{"num_hidden_layers": 13, "hidden_size": 128, "num_attention_heads": 4, "num_key_value_heads": 2, "head_dim": 32, "intermediate_size": 320, "vocab_size": 8192, "hidden_act": "swiglu", "norm": "rmsnorm", "norm_place": "pre", "norm_eps": 1e-05, "positions": "rope", "rope_theta": 10000.0, "rope_fraction": 1.0, "qk_norm": false, "attn_scale": 0.177, "bias": "qkv", "tie_word_embeddings": false, "parallel_block": false, "init": "normal", "init_std_qkv": 0.0381, "init_std_o": 0.00747, "init_std_up": 0.0381, "init_std_down": 0.00472, "optimizer": "soap_variant", "learning_rate": 0.0132, "lr_mult_up": 0.917, "beta1": 0.95, "beta2": 0.95, "lr_head": 0.0149, "max_grad_norm": 0.5, "warmup_steps": 200, "schedule": "wsd", "decay_fraction": 0.809, "decay_shape": "linear", "final_lr_fraction": 0.1, "batch_tokens": [32768, 65536], "max_seq_len": 256, "doc_mask": true, "train_tokens": 148500000, "max_steps": 3218, "dataset": "wikipedia_en"}
Each number is 128 + 32 x the weight over the matrix's rms, rounded and kept within 0 to 255. Layers, rows and columns count from 0.

# layer 9 attention query, 128x128, rms 0.209, rows 0-17,32-49, columns 0-127
[[130 124 152 115 155 121 126 110 111 141 108 100 132 106 134 119 130 116 135 127 134 136 124 133 154 148 114 101 109 118 127 131 102 154 103 123 136 154 134 136 141 143 129 109 126 126 112 140 118 119 103 114 114 145 151 115 137 137 131 120 120 145 152 124 101 121 121 137 134 143 126 115 129 117 120 123 104 168 123 136 127 142 119 117 114 130 143 122 120 122 141 104 129 110 125 119 141 130 132 147 143 119 125 131 117  97 148 117 118 149 137 140 124 139 124 122 138 123 150 122 130 106 143 159 127 113 166 134]
 [125 160 140 157 111 138 141 127 109 115 135 134 138 110 145 134 109 145 124 124 144 148 130 104 119 120 152  96 113 116 135 147 122 121  73 137 114 117 121 137 133 122 127 136 124 110 115 127 110 134 139 138 110 145 121 126  96  96 110 113 148 114 136 127 104  94 135 129 125 133 115 119 153 130 132 107 149 138 147  94 127 107 137 115 112 108 159 126 108 107 126 135 138 120 155  97 115 131 137 125 141 129 144 110 122 133 150 129 128 105  99 132 129  97 141 122 128 102 135 142 140 127 113 117 148 130 128 136]
 [115 125 104  72  96 144 119 156 124 137  96 153 133 148 127 136 135 112 132 129 151 146 122 150 173 169 129 109 125 142 142 113  88 116 117 127 166 141 145 132 132 112 146 124 127 117 131 173 105 123 124 117 141 112 119 113 157 154  98 148  93 141 131 149 146 160 115 123 152 123 152 113 110 157 147 138 132 159 126 157 126 141 126 155 151 150 121 113 131 140 133 132  72  76 101 129 143 131 121 103 124 137 125 151 147 150 125 111 102 142 137 149 118 149 111 105 135 139 146 136 141 128 114 122 133 109 125 122]
 [141 131 145 100 103 150  79 146 141 119 156 126 109 121 125 109  98 118 138 141 143 125 112 130 115 148 116 119 122 110 153 105  93 141 105  99 120 146 135 126 170 143 134 136 131 144 132 128 117 107  87 117 126  93 133 117 149 133 156 136  84 156 101 109 142 138 132 110 119 136 149 128 163 107 126 148 139 120 161 124 152 127 129 126 141 125 140 133 113 112 161 124 103 111 132 114 120  92 138 108 164 128 132 168 119 132  81  99  99 114 126 135 151 179 125 121 143 106 159 136 119 138  86 106 124 150 129 167]
 [140 145 173 204 179 118 140 114 114 106 152 115 140  99 126 132  99 136 123 125 141 124  80 104  65 121 148 134 106 125 110 123 140 112 109 105  88  98 124 130 127 154 118 109 128 145 118  84 131 135 145 139 101 140 132 125 141  93 144 119 155 111 119 122  92  90 158 156 101 117 127 114 142 110 119 112 132 110 126 121 121 112 154 109 157  77 122 115  96 132 140 111 176 134 148 107 120 116 152 137 142 107 130 113 117 135 122 115 125  90 112 104 134 111 164 138 129 109 126 140 111 106 142 147 143 166 143 126]
 [142 125 121 144 125  90 172 131 131 141 143 156 120 147 167 137 141 115 157 125 113 125 132 110 109 128  92 143 134 103 167 102 108 127 153 139 120  95 145 110  95 132 115 146 140 118 130  93 160 177 148 120 124 135 140 146 152 139 135 142 151 142 122 136 129 121 113 143 131 118 125  99 121 106  79 123 119 133  97 136 110 132 144 148 102  92 137 120 135 142 128 107 167 125 126 102 144 144 106 162 123 127 149 128 118 162 133 118 133 126 159 134 112  97 132 127 156 138 115 163 139 162 178 146 147 119 144 138]
 [181 115 155 238 160 124 194  88 121 150 165 130 141 100  82 115 109 174 125 154 106 131  74 118 110 153  99 155  87 130  95  99 120 129  92  57  87  84 113 122 109 170 184 159 181 139 179  89 186 137 196 131 136 186 135 147 108  98 183 110 156  83 106 160 106  99  79 149 103 126 112 100 107 133 161 114 138 159 145  82  88 123 144 110 135 127 120 148  91 143 111 146 183 131 108  88 133 116 138 107 124 100  79 144 108 119 167  95 128 157 138 128 148 131 110 134  96 102  79 151 102 118 164 101 104 155 159 104]
 [ 80 135  51  50 131 152  53 111 138 107 116 126  87 167 203 148 110  80 100 119 187 106 138 143 136  57 163 145 225 160 106 117 141 105 171 237 126 126 158 127 136 114  82 109 115  98  58 168  70 108  18 201  86 123 133 121 116 104 113  93  91 169 221 143 124  90 187 154 154 122  97 123 141 172 134 123 160 103  93 142 184 150 118 154 104 118  63 106 157  92  88 122  90 160 173 167 104 120  91 187 152 159 139  33 128 116 118 184 171 111  97 150  99 112 183  94 159 169 110 127 110  99 132 107 106  83 102 143]
 [ 98 137 212 194 146 170 200 170 108 159 127 187 176 121 106 112 145  64  84 126  83 129  64  67 165  85 128 131 123 155 105  95 110 138 160  64 108 136 135 174  82 143 106 125 181  75 160  85 105 108 205  82  76 160 131 187 112 135 200  63 163 178 127  51  98  89 106 136 134 165  90  46  83 189 203 113 114  88 162  77 195 174 108 162 171 117 138 127 105 105 130 183 158 113 151 129   8 138 143 113 119 196 145 153 195 138 208  86 131 192 147 136  72 107 144  80 113 110  81 132  97 195 113 162 184 125 241 118]
 [241  92  97  91  69 145 210 109 124 162 150  40 159  77  81 137  16 153 150  99  85 107 169 144 120 138 196  84 110 178 167 116 197 102 128 197 129 102 145  47  90 151 113  97 198  78 158 139 135 141 113 139 126 255 131 191 138 196 218 106  98  95  90 102  91 101 152 203 219  47 187 102 140 162 140  65 206 188  73 168 140  97 125 124 216 143 149 161 100  52 130 192 175 157 179 136  71 162 159 147 146 134 107 172 181 124 130 158 225  30 118 204 115  65 117 122 164 139 110 122 178 103 139  83  58  98 129 190]
 [ 78 169 182 124  92 121 105 147  81  71  87 119 161 143  52 154 173 101 193  43 100 105 150 181 255  50 183 217 160 134 117 131 186  82 118 159 107 126  80 124 255 125  43  18 208 123  85  98 230 139 154 122 161 242  11 117  55 104 138 175 105  95  87 102  91 139  87  93 115 165 119 104  94 116 220 132  99  99 154 158 166 216 109  77 131 165  70  94  94 153  63 179 116 103  94 152  83  26 153  75 209 150 107 145 176  63  99  63 123  75 117 124 180 145 127 112 134 115 154 122  92 154 113  78 169  56 137 161]
 [122 168 151  98 210 128 177 160 183 150  33 122  77 161 130  51 141  67 133 142 159  70 154 123 172  81 163  98 163  92 103 139 134 198 115 166 154 136 190 142 188  66 106 219 125  87 117 180 191 122 162 121 116 144 216 106 168  98  30 127 195  59 132  77 117 149  85 115  89  49  87  98 146  71 161 159 135 136 130 130  86 182 105 144 108 159  83  93 199 191 133  69  96 128  49  67 169  54 124 116  97  77 255  87 164 191 123 144 109 147 145 126 138 106 146 186  94  98 160 170  92 148 240  67 161 237 117 114]
 [109 113 116 183  76  69  63 143 220  90 176 164 197 161  82  38  87 164  62  52 122 115 133  99 109 177  88 155 196 127 112  34  95 150 196 141  46 106 141 112 116  62 191  83  59  88 165  89 168 134 136 226 136 103 157 123 119 195 115 115  44 139  98 156 157 168 100 104 174  77 117  32  95 105 180  86 121  66 205 132 149 147  63 180 142 164 148  47 162 103 148 133 115  38   0 147 185 166 226 107 162 126 103 153 184  68 120  75  65 159 138 204 121 166 145 123 144 143 189  97 188  60 196 168 109 186 126 161]
 [183   1 198 117 165 220  98 112 191 154  41  92  93 150 112  67  92 132 199 170 124   1 131 106  89  81 170 131 104 142  20 169  95 114 255 124 157 128 205 145 158  75 104 110 188 159 128 186 128 203 107  63 139 177 214  77 154 168 163  50 101 157 128 196 120 137 103  83 123 179 137 244 185 218 123 189 108 102 156 194  99 134 111 132 129 140 160  50 223  55 106 152 176 125 102 120  41  99 176 144  35 144 139  59 134  75 155 115  79 137  25 162  91  77 170 122 175  47 125 130 137 155 230 126  82 126 128  73]
 [ 97  61  93 130 146  70 107 140 116 127 255 171 102  68  60 172 158  93 166 138 145 161 102  35 214  94 164 188  76 149  97  95 144 194 104  95 225  21 145  75  77 201 163 151 165 109 132 173 132 152 146 114 138  54  64 108 187 128  66  60  79 160  66 148 116 120 174  18 106 212 140 147  57 222 170  64  48  49 134  94 105 143 145 150 150 219 180  62  41 184 185 187  74 100 210 161 133  81  53 130 160   3 180 123 141 188 210 172  72  18 125 180  94  86 118 118 164 133 119  66 109 144 223 121 127  98 202 100]
 [126  68 145 116  48 141 150 165 143 108 150  86  88 155 133  80 130 191 109 163 108 101 154  90  82 101  82  61 152 169 131 125 189 160 228  87 142 169 194 174 113 207 155 153 127 242 153 149  52 195 155 144  93 105 142  98 133  69 135  96 199  96  98  84  49 116  89 139  98 119 139 141 154 209  61  39 133 123 162 113 130  25 110 124  47 227 126 144 227 189 156 126  71 194 154 143 205  99 153  93 148 209  34  45 119 111 121 161 159 190 128  59  94 237  32  27 115 127 136 108 158  93 171  91 152  74 141 129]
 [106 108 126 106 106 111 157 145 132 142 114 158 100 124 133  99 116 123 126 122 153 128 157 141 127 119 121 135 107 141  92 133 141 130 141 127 154 144 136 118 113 120 143 135 141 109 125 117 137 141 114 134 114 133 140 103 152 147 139 121 123 145 105 124 144 145 142 120 125 142 125 120 118 126 114 129 112 135 135 140 142 118 113 127 140 112 112 108 157 142 144 137 128 119  98 123 132 129 158 126 152 124 116 145 135 124 128 113 129 131 146 125 121 141  97 113 161 156 125 117 143 138 135 102 116 113 117 121]
 [128 112 138 135 114 155 141 156 152 146 122 144 116 112 126 102 117 105 113 137 135 134 130 120 163 145 154 139 120 128 132 134 129 123 128 131 144 114 132 100 100 122 114 117 149 123 134 149 103 113  96 130  95 147 138  88 128 124 125 128 136 133 127 135 113 148 134 122 136 119 139 111 126 158 135 140 130 118 155 152 114 139 113 124 153 127 128 101 123 115 122 113 109 105 132 132 136 126 150 113 151 117 127 125 136 126 107 126 124 142 120 141 135 127 132 100 138 112 143 132 144 146 135 118 107 109 120 145]
 [ 83 165 127 139  91 155 158  89 127  66  94 155  75  78 171  84 108 116 177 134  92 151  60 115 161 138 132  60 158 103  96 116 139  72 139 139 119 133  60 118 122 144  89 158 105 121  73 137 154 215  95 138 104 113  88 118 140 154 118 121 169 102 175 176  80  80 126 119 111  80 114 152 112 133 130 101 163 166 174 131 175 181 148 108  70 123 185 150 165 189 169 110 132 121 208 150 155 118  54 149 135 163  96  99 144 147 163 107 107 163 110 123  62 129 133 140 159 132 181  94 152 141 135 164  40  98 119  90]
 [144 157  98 136  80 155 164 121 106 119  89 149 124 115 101 149 122 138 118 138  50 166 142 139 208 125 106  82 106 116 175 123 116 140  89 108 119 107  88 117 125 149 159 179  99 151 132 168  96 138  91 128 183 124 112 129 147  94  83 109 133 108 127 132 137 121 150  67 172 111 135 102 117 157 149  70 177 148 182 125 120 154 159  75 105 118 202 101 172 103 145 115 117 121 141 122 160  98 123 107 130 129 129 114  77 159 161 144 120 188 102 131  38 141  99 134 120 129 171 139 199 117 122 180  72 123 151 111]
 [121 125 146 116 131 148  84 143 115 142 120 110 136 111 105 134 157 102 161  96 151 146 216 103  72 114 112 206 211 115  82 158 139  93 181 137 155 148 179 102 140 136 132 122 138 149 143 156  98 172 173 144 117 144 131 173  88 145 193 154  88 152 154 119 133 102 121 173 139 108 159 150 139 113 187 136 147 110 119 136 141  48 140 170 137 124  86  59  96 127  99 117  99 133  97 142 125 146 186 132 169  93  51 154 144 115 133 147  90 132 155 112 193 112  95 123 135 179 112 120 111 130 108 153 149  51  77 169]
 [172 149 136 145 142  98 130 141 145 134 158  99  71 131 171 136 175 140 134 142  84 115  96 106 150 129 145 152 146 175  97 183 133 150 150  98  65 106 134  67 160 112  97  91 107  83 139 153 161  81 129  91 128 106 126 114 111 109 140 149 137 170  83  87 151 120 153  84 132 123 143 153 133 118 159 155 164 161 136 146 130 125 121 105 100 131 146 161 155 100 161 151 115 142  58 118  99 118 185  94 145 128 173 135 110 131  83 133 110 165  80  73 159 168 153  94 137  80 152 127  94 100 141 140 119 161  85 107]
 [167 137 148 192 117  82 171 125 170 101 152 138  96 152 153  86  52 165  94 145  60 112  89 144  74 138 121 136  53 161 149 144 156 129 153  99  77  98 116 115  98 172 130 143 164 166 154  99 163 140 115  92 136 134 134  57 181 157  86  95 155 138 114  86 138  80 189 101 103 119 140  48 125 133 118 132 159 102  61 157 119 134 145  90 115 139 170 154 115 130 172 118 137 127 156 116 106  95 151 159 125 137 162 144 154 146 101 182  67  83 106  98 111 177 124 133 116 101 121  75 113 152 201 156 126 159 132  98]
 [150  90  81 163  92  77 128 140 111 117 148 132 130 109 129 128 121 144 140 130 135  79 107 131 168 114  93  92 113 136 164 101 138 144 140 130 100 150 123 109  72 150 140 121 134 135 120 127 136 123 178 169 107 128 136 120 152 120 112 171 168 111  79 185 120  75 127 109 153 100 116 123 120 115 131  63 105  85 153 120 108 146 122 167 123 113  95  99 117  95 107 132 163 112  66 142 120 183 180 141 111 120 154 177 134 133 161 157  99  60 144  87 151 122 110 118  92 104  60 173 116 121 121 120 117  91 151 145]
 [138 103  95 195 116 152 162 126 146 140  99 126 124 172 112 140 106 126 121 147 109 153 109 141  94 130 129 152  93 148 127 143 136 107 167 127  88 101 117 125  95 137 134 172 167 117 134 121 120 130 138 133 199 176 135 166 201 111 162 130 178 115 136 138 200 145 182 162  98 135 133  76 145 182 135 133 114 103 110 137 130 151 151 164  75  80 138 122 109 123 138 136 131  86 120 120 136 147 127 151 102 153 137 153 145  78 143  79 117 143  95 143 127 139  74 144 112  77 105  86 119 157 187 108 126 107  96 142]
 [126 162 120  32 125 131 115 144 126 155 128 109 126 144 137 107 130 149 119 131 187 166 101 142 149  59 100 102 143 135 115 114 107 163  80 104 153 128 135 124 141 114 132 110 114 102 155 156 126 104 147 100  89 114  72  98  91 118  78 103  94 166 144 104  42 134 106 116 147 123 123 133  95 122 200 132 180 135 136 118 119  98  94 102 151 148 121 139  99 143  87 115 154 195 144 129 148  78 110 128 158 124 128  66 126 158 117 141 135 174 174 159 107  88 162  77 124 199 162 164  91 102  56 140  87 128 172 123]
 [125 124 154 115 154 173 156 131  92 112  86 129 171 113 161 108 120 121 141 121 148 127 148 122 149 153 105  96 116 146  72 109  91 110 140 100 146 118 111 140 138 129  95 127 111 157  91 117 122 117 147  97 105  91 102 139 116 113 132  90 154 105 120 174 141 109 156 128 107 162 125 127 134 114 110 109 132 102 126 134 151 136  73 133 147 106 184 151  72 102 147 107  96 171  60 119 189 143 168 105 150 140 146 117 113 134 126 129  96 172 140 120 120  74 120 108 140 159  67 158 109 132 108 112 162 156 148 118]
 [162 147 136 147 137 132 170 110 128 104 125 130 165 118 112 146 122 130 155  62 112 103 186 156 106 124 169 144 160 153 145 157 142 120  86 153 102 126 107 105 108 160 166 132 137 140 169 109 111 120 104 134 132 149 130 126 110 152 125 144  75 123 123 131 126 131 128 127 131 110 146  91 116 151 164 135 117 135 124 120 145 126 137 129 154 174 109 172 153 119 133 114 108 152 131 104 136 125 125 150 160 109 138 139 116 112 153 127 158 135 167 148  79 117 110 109 122 102  86 134 144  94 122 128 136  92 166 140]
 [131 159 108 157 133  99 116 141  97 115  96 149 152 135 130 144 159 141 119  92 110 137  97 160 132 125 146 115 151 118 109 166 114  72 174 132 135 142 148 117 129 180 144  84 167 154 158 135 131  89  92 145  86 156 107  98 154 111 143 105 120 111 146 121 135 122 149  69 145  60 119 113 117 105 160 149  77 131 122 144 134 177 155 151 162 120 148 137 156 140 133 145 156 141 131 126 120 101 115 135 117 157 135 114 135 138 112 112 123 116 110 153 121 125 135 118 138  86 132 149 144 100 141 107 199 114  98 123]
 [130 135 102  86 146  87 154  93 153 129 150 169  91 131 155  63 134 146 119 135 117 114 118 129 139 121 131  77 125 112 124 117 105 115 142  94 131 107 134 155 148 153 109 163 122 133 148 124 170 132 156 120 136 105 142 117 136 120  64 104 170 111  95 117 119 120 117 146 124 130 101 108 121 118 159 123 143 125 124  91 137 134 132 151 112 138 156 145 153 136 141 128 113 105 103 121  90 100 124 173  95 116 129  87 155 152 117 125 124 122 152 102 148  88 152 112 140 123 152 114 127 139 148 136 108 129 111 149]
 [116 156 129 130 107 106 124 100 121 118 118 117 134 130 113  90  94 138 119  90 121  89 108 107 111 125  97 160 165 107 132 106  92 136 130 132 134 129 124 116 119 135 122 134 107 142 127 110 133 175 175 118 120 128 124 173  92 139  54  79 120  75  73 103 128 187 120 117 134 100 128 143  84 139 101  92 142 145 166 125  90 114 151 120 125 162 106  95 163  92 192 136 102  90 112 157 169 124 162 113 156 155 138 133 141 111 134 123  99  95 119 157 145 113 144 152 123 145 141 147 147 103 177 157 155 157 183 154]
 [134  95 119 105 103 170 113 137 121 141  87 139 161 133 120 120 120 130 176 125 139 101 138 155  98  79 117 184 122 139 119 130 115  96 141 131 171 136 138 117 131  80 126 100 147 117 178 158 173 119  95  87 127 122 161 146 129  94 129 108 115 158 102 113 125 143 110 102 112 112 164 161 157 164 149 168 133 154 100 123  93 123 106 135 106 128 156 151 126 141  72 170 155 139 138 140 105 110 125 150  83 122 116 100 136 118 153  67 128 154 115 154 109 148 128 142 148 106 122 152 110 186 123 141 110 104 136 107]
 [156 140 120 118 129  89 122 132  94 164 141  65 153  80 174 145 131  86 133 147 171 126 160 132 146 131 145  85 112 124 145 103 119 185  92  77 137 101 114  85  99 134 129  96 120 121 133 152 113 115 183  96 106 124 113 114 104 105  76 107 113 113  82 170  95  98 121 103 152 113  98 198 144 175 137 102 125 108 101 137 142 155 122 136 131 130 157 129 131 147 127 159 146 140 159 105 171 156 103 150 145 118 122 131 143 147 161 119 101 110 118 124  91 151 107 141 101 108 128 143 133  96 141 131 113 142 174 124]
 [144 137 141 144 106 150 128 160 158 116 150 144 111 171 152 152 128 106 100 137 146 109 132 150 120 125 148 143 177 177  96 129 106 139 131 142 135 114 152  96 103 145 157 122 105 148 103 156 120 128 109 153 155 114 121 107 129 136 106 125 104 126 134  93 131  91 123  97 146  92 111 115 143 119  90 100 114 122 187 121 152 130 103 168 114 108 133 128 163 109 154 137 119  81 135 125 115 117 127 147 138 129 161 169 143 153 146 165  95 130 107 112 107 175 162 120 146 117 149 132 169 131 132  89 144 129 141  92]
 [124  46 149 118 136 117 183  90 123 127 126 107 116 123 157 128 115 137 106  97 153 159 161 192 149  96 135 108 183 157 123 127 167 113 129 186 174 155 173 110  93 111  92  88 158 137 158  51 122  83 179 177  71 140 112 159 138  79 141 191 116  75  72 131 126 118 155 128 109 137  76 126 115  74 120  69 140  99 156 161 142 168 106 142 177 130  72  73  63 112  99 170 169 141  88 140 137 120 169 112  90 111 131 114  96 139 161 100 161  96 111 109 214 182 151 135 120 155 133 162 101 125 151 173 135  61  54 114]
 [ 70  92 109  81 133  96 137 151  82 151 106 147 127  83 113  96 172 113 169 132 168 174 160 134 132 171 184 161 142 124 150 137 114 148  90 225 211 133 188 113 165 105  98  92  74  66  77  57 145 171 125 189  99 147 150 118 147 151 140 196 150 145  65 161 137 134 120 159 108 121 121 128 103  88 139  90 171 109 169 112 129 119 106 194 157 123 113 161  61 115 105 156 118 135 108 132 178 144 169 180 143  69  90 120 117 154 144 146 157 162 157 119 183 165 114 130  93 133 160 148  94 132  81 139 157  80 156 141]]
# layer 9 attention key, 64x128, rms 0.209, rows 0-17, columns 0-127
[[131 134 114 140 108 113 124 127 122 117 139 130 166 111 113 147 137 156 104 135 115 155 154 102 103 130 119 133 119 131 137 137 119 110 173 136 126  99 125 152 136 123 126 146 125 142 138 110 147 121 148 134 131 111 106 114 145 135 123 109 141  67 132 131  94 130 124  98 117 112 145 139 143 132 164 123 147 114 148  88 127 149 131 131 158 108 139 109 136 134 115 141 124 151 126 132 116 127 110 109 102 149 123 153 112 170 153 146 118 102 141  93 101 123 116 129 117 144 135 117 124 148  97 111 127 136  90 111]
 [126 127 118 110  97 113 125 117 134 146 122 123 145 141 139 124 141 127 112 145 103 156 125 123 136 110 105 141 132 130 125 109 129 126 175 111 116 132 118 132 109 129 139 118  92 171 139 137 159 108  95 146 124 112  96 145 166 113  89 139 137 130 135 128 109 123 142 119 123 127 153 143 140 162 139 130 141 131 144  94 120 124 127 119 122 123 112  98 144 118  88 129 132 147 105 138 118 131 104 103 141 141 128 146 131 145 135 123 116 118 105 115  90 120 120 153 122 131 142 105 126 146 127 146 135 132 102 107]
 [142 133 136 130 142 163 146 105 109 128 154 135 123 146 115  93 148 128 145 124 142 118 132 156 123 110 138 170 141 121 133 105 151 128 101 153 117 116 124 105 143 106 134 127 136 109 111 110 125 116 167 160 126 127 138 112 109 155 181 117 120 133  93  97 153 111 152 155 124 139 120 128 123  94 126 124 111 122 116 119 123 109 135 105 130 136 129 172  96 125 122 110 133 157 149 156 130 130 144 164 154 111 133 109 116 102 109 114 117 121 122 135 133 131 118 121 150 146  97 106 179 112 158 149 136 133 123 146]
 [109 151 141  82 123 129 126 137 147 147 121  97 106 135 121  94 129 109 154 137 106 142  89 125 132 134 153 111 108 141 113 159 141 122 123 103 153 158 108 112 125 120  83 145 141 130  93 121 145  91 111 132 141 124 122 118 118 118 113 131 150 143 110 106 133 133 111 126 149 107 168  88 134 135 158 143 149 142 159 134 139  98 106 109 134 126 146 121 114 135 121  99 114 150 118 146 122 137 115 151 146 138 104 152 113  92 133 143  87 120 137 106 138 129 127  93 149 141 122  90 117 127  95 138 109 124 102 124]
 [119 147 153 134 116 114 125 132 136 143 134 106 132 146 115 135 158 129  95 125 112 126 130 118 111 101 101 111 102 176 129 179 134 131 144 113 139 142  79 142 140 137 158 164  91 113 113 119 192 152 114 101 144  86  85 153 134 113 100 129 123 116 146 130 140  98 131  82 147 116 126  98 117 154 176 130 163 132 146 119  87 122 145 138  90 136 110  75 142 135  90  96 123 167 157  97 128 151  82 105 145 171 126 103 112 133 165 123 133 133 105 111  50 125 110 133 142 159 119 144 106 140 119 138  95  95 124  79]
 [159 108 134 168 107 119 172 102 117 129 163 141 147 127 112 142 117 123 114 102 146 117 142  96  90 162  99 160  87 141 125 108 127 120 120 108 110 140 105 118 127 115 146 106 122 130 145 110 168 152 140 105 139 132 114 148 133 114 124 113 136 120 128 141 131 166 103 177 104 138  99 139 150 141 103 143 105 105 107 180 102 169 137 124 113 141 120 105 119 122 152 153 184 109 124 114 133 143 110 124 115 104 127 140 127 155 139 117 155  89 131 158 111 166 103 146 134 145 131 189 134 120 173 186 128 134 149 147]
 [131 145 156 164  97 136 165 129  97 153 152 119 142 152  94 129 125 168 143 106 141 159 149 116  91 165  93 154 146 154 137 106 107 116 123 119 133 116 118 109 122 112 166 138 131 112 104 110 153 140 135 100 145 114  74 106 145 148 152 126 144 122 103 163 137 138  94 145 135 141  54 115 142 124 138 144 129 107 144 126  69 156 179 152 161 139 135 112 121 112 146 140 181  81 109 105 141 123 107 137 116  70 122 142 152 135 151 122 152  75 132 148 136 173 102 102 119 170 139 161 124 146 190 138 164 106 111 141]
 [102 118 144 166 127 139 114 127 124 146 178 108 131 149 138  87 117 151 141 127 111 130 142 185 172 174 140 154 141 185 161  87  93 133 107 125 160 123 144  97 130 134 180 144 129 144  95 103  72  88 186 130 143 158 138  57 106 161 200 147 151 145 111 122 100  80 117 144 131 145 121 111 166 134 174 145 150  94  98 141 122 188 185 164 163 120 136 147  75  98 176 134 140  97 110 131 137  69 135 123 139  64 124 115 160 126 147  86 164 129 136 117 148 185 118  87 121 156 139 107 150 143 146 114 176 137 127 146]
 [ 93 177 179 114 104 156 104 158 106 139  89  86 123 147  97 116 216 104 105  97  61 134 122 173  85 149 117  81 118 139 121 114  54 140  85  72  85 189 107 140 117 137  82 161 175  99  24 114 146 184 137 140 106 133 171  71 190 141 194  48 149 193 165  95 101 137 193 172 112 184 107 133 134 203  76 177 176 157  85 151 119  86 125 162 136 136 159  92  74 125 107 176 143  71 157 152 139  91  22 130 117 110  71 130 103 185 173 116 133 164 214 169 160 133 123  56  98 150  74  84 140 103  99 174 120 121 190 115]
 [134 131 116  64 123 115 175 106 102  85 178  46 137 129 103 201 137 134 126  66 168 140  91 144 147 134  88  25 208 112  92 153 186  90  92 133 177 121 159 121 117 102 112 139 194 140  96  82 142  99  40 123  97 149 127 156 124  59 152 197  86 157  57 174 209  85 161 131 213  90 162 157  69 135 157  73  79  41 207 184  19  64 131 152 137 153 110  79 128  85 107 181 185 139  81  61 142 155 177 123 132  86 136 156 115 114  96 134  55 101  81 157 234  79 128 118  84 175 147 136 125 177 162 209 147 199 103 121]
 [161 153 113 186 157  97 188  78  58  97 121  80 127 109 158 131  62  90 178 157  80  56 132 124 123 136 173 208 193 199  70  76  96 162 109 237 141 153 193 135 144  88  68 157 134 171 166 204 127  60  59  96 162 139  82  88  89  70  87 112  82  59 160 117 150 109 137 117 164  64 160 103  87 149  94 121 137  86 135 204 207  61 116 112 139 117  66 125 102 161 103 213 183  90  86 121 132 102 113 129 190 181  80 225  58 121 147 116 158  93 114  92 146 147 192 113 107 157 123 164 227 209 175 180 177  45 203 130]
 [ 87 105 173  15 139  43 116 169 122 133 162 113 132  99 169 125 103 136 135 140 122 133  81 170 138 169 122 139 125 203 154 177 155 230 160 175 119  53 110 176 152  76 134 111  56 123  59 182 217 102 255 100 110 186 115 110 128  73   0 100  99  97  49  94 128  65 159  71 117 218 122 103 106 145 136 255 132 176  91 130 104 122  97 155 149 105  85 126  64 142  60 121 135  49  87 108 111 118 107 160  85 161 236 176 204 107  96 138 141 131 182 181 190 180 103 182  77 105 110 173 118 130 106 137  45 100 113 188]
 [186 137  93 177  54 104  43 142  70 105 130 101 142  78 123  39  91 155  87 101  99 121 140 161 151 124  92 183 200 149  93  94 104 146 232  78 145 140 108  58 147 124 187 110 126 114 210 111 106 180 201  75  57 149  62 136 136 240 148 110 140 105  54 119 140 199 131 162 124 132 205 124 123 187 145  32 112 108 185  94  71  92 175 191 129  91 140 112  97 154 145 163 179  34  79 101 163 104 134  79 184 125 146 195 131 113 140 115  97 148 119 187 167 212 217 162 177 128  86 118 178  62 131  99  93 126 137 239]
 [ 83 115 124  84 177 171 107 112 255 158 171 187  31 176 109  61  67  99 172 149 164  59 163  75 187 121 175  99 191 165 113  95 129 105 224 122  55 114 135  88 107 155  79  50 114 147 138 123  71 209  73 168 189 202 119 155 165 127  76 105  45 234 128 152 135 110  62 128 174 232 115 162 173 153 104 169  77 147 143  95 111  68 112 171 109  64 126 117 148  88 112 116 255 138 163 156 120  85 137 124 149 136  93 168 107  74 135 103 213 151 144 145 142 172 186  97 120 101 150 105 211  79  89  91  86 143 116 151]
 [127 228 111 119 118   0 115  52 118 146 106 195  78 143  34 152  99 137 132  69 150 154 106  48 141  70 135  70 128 127 160  78 123 157 105 196 129  41  87 166  33  90 114 153 146 156 129 124  68 161 166 132 201 163 115 164 129 170 141 141  58  52  89  98 118 157 177 245 179 174 170 114  99  52 101 144 179  79 169  92 207 106  93 121  86 233 146 114  93  90 236 162 176 154  95 102 210  94  78  80 168 127  62 132 181  95 178 155  59  61 115 154  91  83 141 136  89  54 153 135  63 165 133  79   5 152  61  69]
 [164 107 115  31 145 146  88 122 134 109  67  67 193 179  45 123  95 117 134 136  71 127 117 100 117  93  78  69 255 158 118 124 131  91 116 174 131 164 144 165  63 134 106  67 213 135  34 128  69 162  97 134  76 124  92  69  94  98 140  59 186 159  95 108 115 147 150 136 148 146  17 130 132 120 134 106  98 120  68 175   0 163 181 168 106 166 208 100 118  82 109  68 155 127 161 118 138 104 103 135 151 208 153 178 135 183 105 184 125  73 116 145  53 210  35 117 186  91 173  89 124 107 149  77 199 177 129  67]
 [106 132 125 139 133 128 132 123 134 116 137  90 135 117 131 121 159 117 159 122 140 140 119 119 115 125 119  97 130 122 159 140 117 118 138 103 125 114 128 122 119 141 115 128 133 149 136 131 145 111 126 117 107 136 151  97 121 122 124 127 121  83 148 127 122 136 127 117 131 111 110 135 113 109 131 113 127 126 129 138 111 139 160 127 138 141 125 145 119 138 106 128 125 152 156 149 119 139 109 119 112 151 152 117 133 155 148 139 131 133 119 125 133 141 144 149  96 126 117 124 133 145 125 142 106 138 121 130]
 [129 146 110 124 135 109 137 114 102 131 157 120 135 150 143 143 122 141 125 109 142 124 125 114 108 134 115 108 121 127 130 115 114 126  76 127 117 137 124 152 140 120 163 128 112 132 114 130 113 145 149 124 119 118 105 142 116 145 119 133 116 123 136 123 133 100 135 125  89 137 111 132 148  98 123 113 136 136 124 114 120 111 158 141 115 152 137 124 173 130 139 140 149 122 121 151 113 126 133 113 120 133 128 114 139 112 126 131 141 133 126 158 106 134 131 136 133 135 110 139 125 108 132 135 148 130 133 124]]